{
  "intermediate_size": 256,
  "norm_place": "pre",
  "init": "orth",
  "init_std_o": 0.0,
  "weight_decay": 0.05,
  "warmup_steps": 200,
  "schedule": "wsd"
}
Each number is 128 + 32 x the weight over the matrix's rms, rounded and kept within 0 to 255. Layers, rows and columns count from 0. Numbers have three digits each.

# v: layer 6 attention value, 64x64, rms 0.164, rows 57-63, columns 0-63
# o: layer 6 attention output (transposed), 64x64, rms 0.149, rows 57-63, columns 0-63
# up: layer 6 MLP up, 256x64, rms 0.236, rows 0-39, columns 0-63
# down: layer 6 MLP down (transposed), 256x64, rms 0.205, rows 0-38, columns 0-63
v57:136189182162122133141120114103070104176138155100134009128088082086064097125117181130098144166231213165150032156160138027151111062126089046094103165087154219217136113149145170135157100097162103
o57:083077165146115127135130067191192151126101123106135125035067099156135108115133170187104146133042195166162086106107169151084089138162156143121043067185203139159068102102120134131121101065148141
v58:112113124122091123091079153116124109129125105131142138139135134092191101139154128122141134080122097146090110071076147167173211075051128147153155096083192118099199143061129157148131178134114096
o58:099127126083104097113102124102152124200100173121093100167129127076129117154137101097117140137068108125054164073164158146138166178122142115111136091097094126118148067161128146141093129084099138
v59:103194152106070097165063184166147139161173121095140152088053234160112115149171128135079072072071116134139156198117062170133132184189093088147120137136076153119125135161094149067159140063139185
o59:082076119067099143142143172089100112104100102156058135094151212124170172135098153098086127120099170149095012107113086050166131151086189148139115112119087133117143164070101143054136142129123088
v60:122123135120099156167198116130146137107077127202032059047127124060025150167124195070145144178170158113094101097192110081069123097158046164079133121095144058149143120169147147114138172161137147
o60:114148120100168114073055110210119187158126126080180143078070159157165090039102098182122101075169184119125162159082134062096083129131092110124119107125095091092067092088069100159119126103147119
v61:113120208201089121163121145076128124151148083165152127069124181162113159180101133098149159167101087090144089088154116165053146092105104158127158156066049094135124121097155098162144164082159115
o61:098209169120145189211113092172111097164148145152196172138120153074158124116128150198144117091186127129074149162169131092156158150136127140167080117116102091111162099109148104135154085166135132
v62:135190181199138130135083164186189077105067183116132094124084147144137109091161098111125109111092146174153178141141093150160095125151094169161126051178127143110085107138131174111170149124132086
o62:114111166140146133117175187126105161174144138122151160153177122124141147106107161130119128170133149153096125091097116176174136154105123096127117133060101184191156151116112115115188127116160105
v63:151145088120130100160136057148103179123125109142139153098121130158140117156071096081072106137155109129112110145091108141091127167123128142116147144117105177192136196095086164158028103148170141
o63:152116121129136159161098123158131123086114157118070130102124135129133111081101148087080093078161113124203086150134163147135129159117144104135133140141147090064161170160153131126148119118175147
up0:143120130132169106124139092139133095085176116055102095145133167155103155129152093131160122093119084131113136102143149137166080120072171055124139142136145129162136092094104145167158137163120175
down0:130156127062155141099106115145121124125139107117168167125176155133103142104129077181117139174126125143111149148171153149047138137131156187154121103095145172164154133088182097114094143133077116
up1:125126108155126127090158140140158096095143172126068074168145116194079114154117125101115117107108055122131139161172121135122147117144109157174089077125125174183170084154129129172097136139139102
down1:106085165093109167144113103129125179179132081173134157104117144107130143134116149124125122145138178153105111093106101144083108100115102124123096190116120083125065160117111156113110139136100117
up2:112095146142124129131088120147198113176151096225190116013103141124152123103179111154153112134141185127201127171134152111091076180119073131080117148201089178150069075145139112061093169140181118
down2:170118233084167057158085142163084121154129108104096117194141149150075168139092134100111205135134066081089112146082155177139165117123172160129119100090078135087124090110114110161109097093098126
up3:112121165100102110126115121088149129141099133137142128120177152163106151080092150118125100053144177105115161178117154119131107150067106142135127152188157131122125146080116123129133079170130132
down3:123081093174111156074091135144130138147150116157113099103065164139122156115112128139111106147164088163085096124183159180102151139087143164120113153133100104116127114122138083069123091161151099
up4:124124136110139143077131128150176129136065150103137119138117087105149091144171120157120188099116156131121121180124144148117119163125105129095115152153168138079141158103126134153133100127131112
down4:115133088113113137119115111140140176111159130117126080141110129116135091109124124119091107140176077163153088086146147108140083058120117058152114163141148151149151127168133083126134154160101129
up5:105161147147153155144137189140146107088148136112091098174112181119099168143136109127082140100145146156114174100120107139156136159081117075154100114113121133127143108101162056139140076165116157
down5:153108126146113114121082132130121171117108101136140066136098055107093095145099150063185110163126157108179108118061133116087129118165105125101168159193160134129099111128112105124134142164086119
up6:158141119134129141151093157103105097128149106140129136153141129131129111137136140131061126100161152065187109164146164150114136161123075096068157125180118061096078162173105122146090153100145135
down6:125098067099175067100158141137127168109089115183079027141132118083145120077109174099139133159133125128130130052143106151169105161072135103121105128126082125102105094129182121179127108116151145
up7:214096091137165130171171126123171106116146127108098094160103110131138080117121145097105130093087157186159142103153159135121138130090108114097179106176140152132098109141109163145060136091100135
down7:072144117097099118113110117098082101080081094094122130114121167180080184138174160158159145148162126079096112144136134144136086132098105159154179084092119138133105114126109104098146112137167152
up8:160144116159129113127177125101114084111097147137119082104145133170121126106103048120122137121151098143152112137113169148118166123126108098102111130143150168147148135112104176122140122107113120
down8:107123102141119125166132138108116076123094124142124184116142145134147138135084167146123129175124127116110124077093079099113137142102114123151144118136138147135107050146179115164146112161135085
up9:130137205094094192103133079215171161122095150118171099104088112184132162123092133132176126076148168136112090136078152144111105124127141068107125136109161086182137130105107114184084090130150124
down9:100125101144180104146173153062104120101138154117075153178132128108131108156106062122086153150128082099145135136177112137119135131151092191144181092166091162135127126121163136075153138130135154
up10:187141137198159065051147135122129116130144092112139130094113156116195224080088111069068081112072138128112150077125140090186140162142123067097175137107083114162077100174112165128168120094157143
down10:170182152102154131116136146214027142169109111107142104099115162126106125153110150149099143128152103063076179090114082125118106092068170107072196096107169127118153140103136132079184123182098133
up11:057107149070115188075089084160132113155096166129097095147163156106200081151128154156092087086123140103133169160158117118113146138150124157176144158147061127159145135111109078160120142160061098
down11:068179119149174184038130135128125108077122072098157161041110107121104086133124164104145120124157160166163155150110157169111122097121140113116216156091060072118156190113102149140083127111100125
up12:131161184116122140161150157115097111087131107192133087152162145089134125111163184097112103180121189096106077130141090176154137112072141158116077142136112189132121068128188070133105119078091118
down12:063089163156151112108142104164192162123126083111107141115129103136125152136072135099128156084121139129118122121093168123137138176145132186121114127142078113152121108085107187190148074163023157
up13:078099149171180187227101143104041142176125161149123120103220118109111105151142164198147098145147076078153199104142080162114158111170208132061116158135104169113111125129129175102128074171129149
down13:103168140125105148170029084150027059143097122093144154087048127099105186109111089130122114090133087079150135112116121123137119184163140163183086152093130152055205095157203074135149123133204167
up14:089114121135108173158124116089221158086103179133067196158144154152179116087131116082107129106176112135111125094110132141148131184124141076147071181093150143091202151106098134122160064122140104
down14:097131100144105051177154071068189162119143169186042129150146151041179083074090136156108161076056117165124171085115117124093117119139178078091077130143107180071129149083107101081063111110126132
up15:145123158172170144106098143113090126101112137142117133103150099115129075125140089114151113124162130136118159119097089144159125142108066100172133177174161103197107111129097125145116088104097145
down15:136174111094106186170146099109137143121115136066085056176115171128094130143146094105154127089104125100130074144158075076133134108071149157105118129062126175142117121128144109129125128127145129
up16:141119145164161160177132111112112135133127135172118096127109113109126063100164129155080148138115119142115101108163149166167115154127140129132151152179132115118121085133134126161142161111109154
down16:082125097131091153128118129125093116162114112133116127092166129110084146096099106096178136127134154124116137159129114103132180137155131148092116128127190163109127186135149135096103123142167107
up17:120044132118152193135138072143135196150128210146104096104144139103076122155138135133128158094124106141136062096095127111115079118062126131153045154192103091064138175159117140197071229113114151
down17:105164107140093079147145095140134098085103075081097226114141092136185171066127113158155081188140144135137184117178132122110164111128172134121125124144123152119140189113124113118107132155159134
up18:117136096161109109111157169080138162175130124135124141101157097130194164084140138094148104136129227131123136084112105112098152088094128094074173101101135083060131201191153179061082143133108149
down18:191093170134073096103144162104110232142169095136153176147174157123086125105109162138071126125077144212176149125091143130125183150136084152135108143105184116173167126151170136096075167053119172
up19:121098144148112077169157127090172132115176102099154159081096129108108139132078120130125162124136128179145128120109192056101074129176187082118171162199115151101083122135146155143122138160119108
down19:103163104162107163104117143180112144143109136130127077146190133111177092148147113093157118128105196170097114116124143186195165148167114135093171108077159105163103080156105146157161098148109157
up20:164147132111121131091164164116147121106099126147129211122128182121128148078088095084110129115175124126105114148161151080142130119111128121101096112131085143101141162129137116176140131116130075
down20:122151131190160134140116138112167094147163094122149139140136146130106162161136088131112096123058113135103152138139098125182103164160145188159192080086148159113118122148110137102116116112168143
up21:143141096152113152077170160136118132152160109076133000146099143122130134096161103152210116156120119101191147132124118189143113139074045092143210137157102109101080196123167038139095166194113104
down21:127146097087091094156054104065169157077136100139143183117233123121178139149091095131098100108109169138111103129155156024085107140128151162158128092126164139115154097156126168133115061102176101
up22:066105101162150110146187115065112141134132132134117106165181125097070108136183142125094115167119104142127135122122113103125122132083097153148113123133054124076163109156146183124154180155103105
down22:146129111134134120085122122125109148116096152079099181155135149180125127177149145118134133096076098111136103119135124156135124105183102095121043138097176107186106161080089145141117143130128074
up23:089095200178113108153107149143115099145113148194096094097116132129123123092126073210129128126246108146131135106045141125217092116099166057098086157110145171138156170108116154137102184123143071
down23:148149110110065167117143154088151159092103105137141126107140127161090144103168034148119154064075155125106080112083166156134198121144053194118173135144149068159067089111079093140143132125153174
up24:140163131099123146090143104116130153125193139169078105143161111139129102119135177055092135151120143126152094117137118114164137084153113173091097118191102162126123088138124119212085063123098155
down24:098139136142184139138181188170171134088135106128129162105181160118139164150130145104090108145149100158146127127101141154102106151128084156171116146114131185112144123095103118106101186162170185
up25:111087097132083087154140188157125136121158127084115096114049122119170141122114114105184133165063118152155127136115151161178131140099116082091149139136155133108167150160111117104157057112133115
down25:152160109126134148112097060069132125125104147146145122170130156111061107136141133187086123119201134102131154145148133068090134122099102146157150084134120131165101114137107137094117182136171154
up26:144129180183104113166107172118099126168098156143081113105132129147115112121127077128071179073122100097128171108140095124168086167127185095174122120136119159094179118125152155113165171097145121
down26:070119138097106149099152095088097101143113159085074178140191140145076118089091077127179092107131163122169148159109078129139203094203178110120064129120060166168143088158124117112059162118130121
up27:118139114156117120122142109164128112134145149107115151134111126178113125110128181103097031174103123120128196106104177174124129127063101082161106168075161157124179148163155094148107097141174146
down27:111125092131128123153088150088134142116099122142182110087154125067143099105119107092169106154169141184122100119122120106120119141118149162067151109110191179089153095127040231114096112090064147
up28:119087165091142030169160140115173195183130177160096114146145120083098121150118132171209125126082089105066158137125087124160116154159170138121118150123132182193131132055163126093132080102069134
down28:117190064100097170078123121135110133108092093121150089108124127162120106099149115115079145090180118140178126137119106141131110116082127126146127122123121083064073154140055089098160148106149138
up29:129174131110115074112129118162147120160132211085000059150114139135108161094149134153104139070121143080073130129116196115160139141066152136134147136116154097104106083112180139174139127126174189
down29:108184136165088151120144169098117187061157181117145098103136111120122156100135097139080158111149117085182101081118080136146179117151130109142087138109114157125138174141118127198168109177046162
up30:172153106115111079106105132094108182128103084114063160124129167104190195098170090102110185121160134080157127149114109132150128167109119084154142111070092094088152145099125136183157129145108105
down30:132144188124137094138158111157054171135163130132119117106146139146096158104126096112158122153081083043103082101127053133107104154153108091123156047075120050149144095122094098127088119137099070
up31:134154132097136158109130142156124156116130217100114127162103092135063100114150131082076127052068091112108131142173128171126102105165133139075116077160083150108131060197155134144138131134084126
down31:102084122109160099163174123094117144126124072135157159092160142129167161084085144151113130149129164155162136133115075101104117122116127081122109208158129113114113128108128101128137143109138090
up32:130176107138129126126156182113138094117101108165080131076144110173206123122145183066139041144137112127195107122143101152119168120100152135069135097121166106146067142096124163136130100102158116
down32:151125078189172134178144031121098158081106130104162225176140079158131101125115152133135121100150139132140091152110136157168140089100084131108129133156083125136120126093150129165133090137097035
up33:144208106136067126144108126134105116086175150108121155151138186140139144127090136122172110118134152106062143111105135129157118152137098127146127137113110123160119094133132162126161084188127069
down33:143108136088167129152173123109115137140120115102163132094103052122111100103151117137075128105085088118158117134079136137106099108126159160104103063100177106077136119149113104093106155095131140
up34:169118156138054146082169101159172121178104150145081130132144175128164131047134145139166106164161133195114124160110143160122082103133109114142103164124139152131105174119171112118083104106110117
down34:120147113184198097167142162153129178129079099127139136117108059103076154134163115165115142098137175117111136118111138125099195176115117172104148100138133136138166129110100128149155136101132157
up35:099159134106114127213122100155117110152092135129152066134126157115202128120165139159116131166136124138127114091131187136164148139089123108093139115177086099108137109132120071155121141087173095
down35:107072090174101115182149156165124154137124112126109166140087178150118126144109147150093097146152086125183148132145112091139144151167095199156119130093141084163122172097149164134113139166147168
up36:088062143101108155179152120149121132107121111106085126116171120141105064103187126119168126083159133080154175104114119115140126125115162124171128122164110142100138125123131105155189152116117146
down36:133129148106161133107104100133144166163090132090112125136123078144168127099159181078110133108089123140117129157125091123113059107109126122151135136080124132134122180089104155184152156140152078
up37:116053120097139140140084101102143094157141163169086119148143133082121104154133100124160104138090159121112089105137133152177139148132084185173153121147098145109200106179082121140093137175087184
down37:189116107169106155135117119149145112115026140134094096098164087134067135112143134127089113072124141206112187169081128107187124180151160094085112142136142141078121141142061187101116125138130134
up38:084104146100108085145068113188146147091141091140155115172103105117136232128132102122157137089079119103142134122105111172151152117191126113135160165111121113130173125125141093151133119182102125
down38:091057092141130059148065139129153071174167104120171042153131099096113174125103066097146149106134117134138091121167124173155103156153129099048108089076107180114178120134192135110087099172081210
up39:113105144132121070151106128177109147165120150119161162142111118118158173086177134128123076131076121125104144061103097170062115097130142107075119065120132149129127097119158165126105102124163144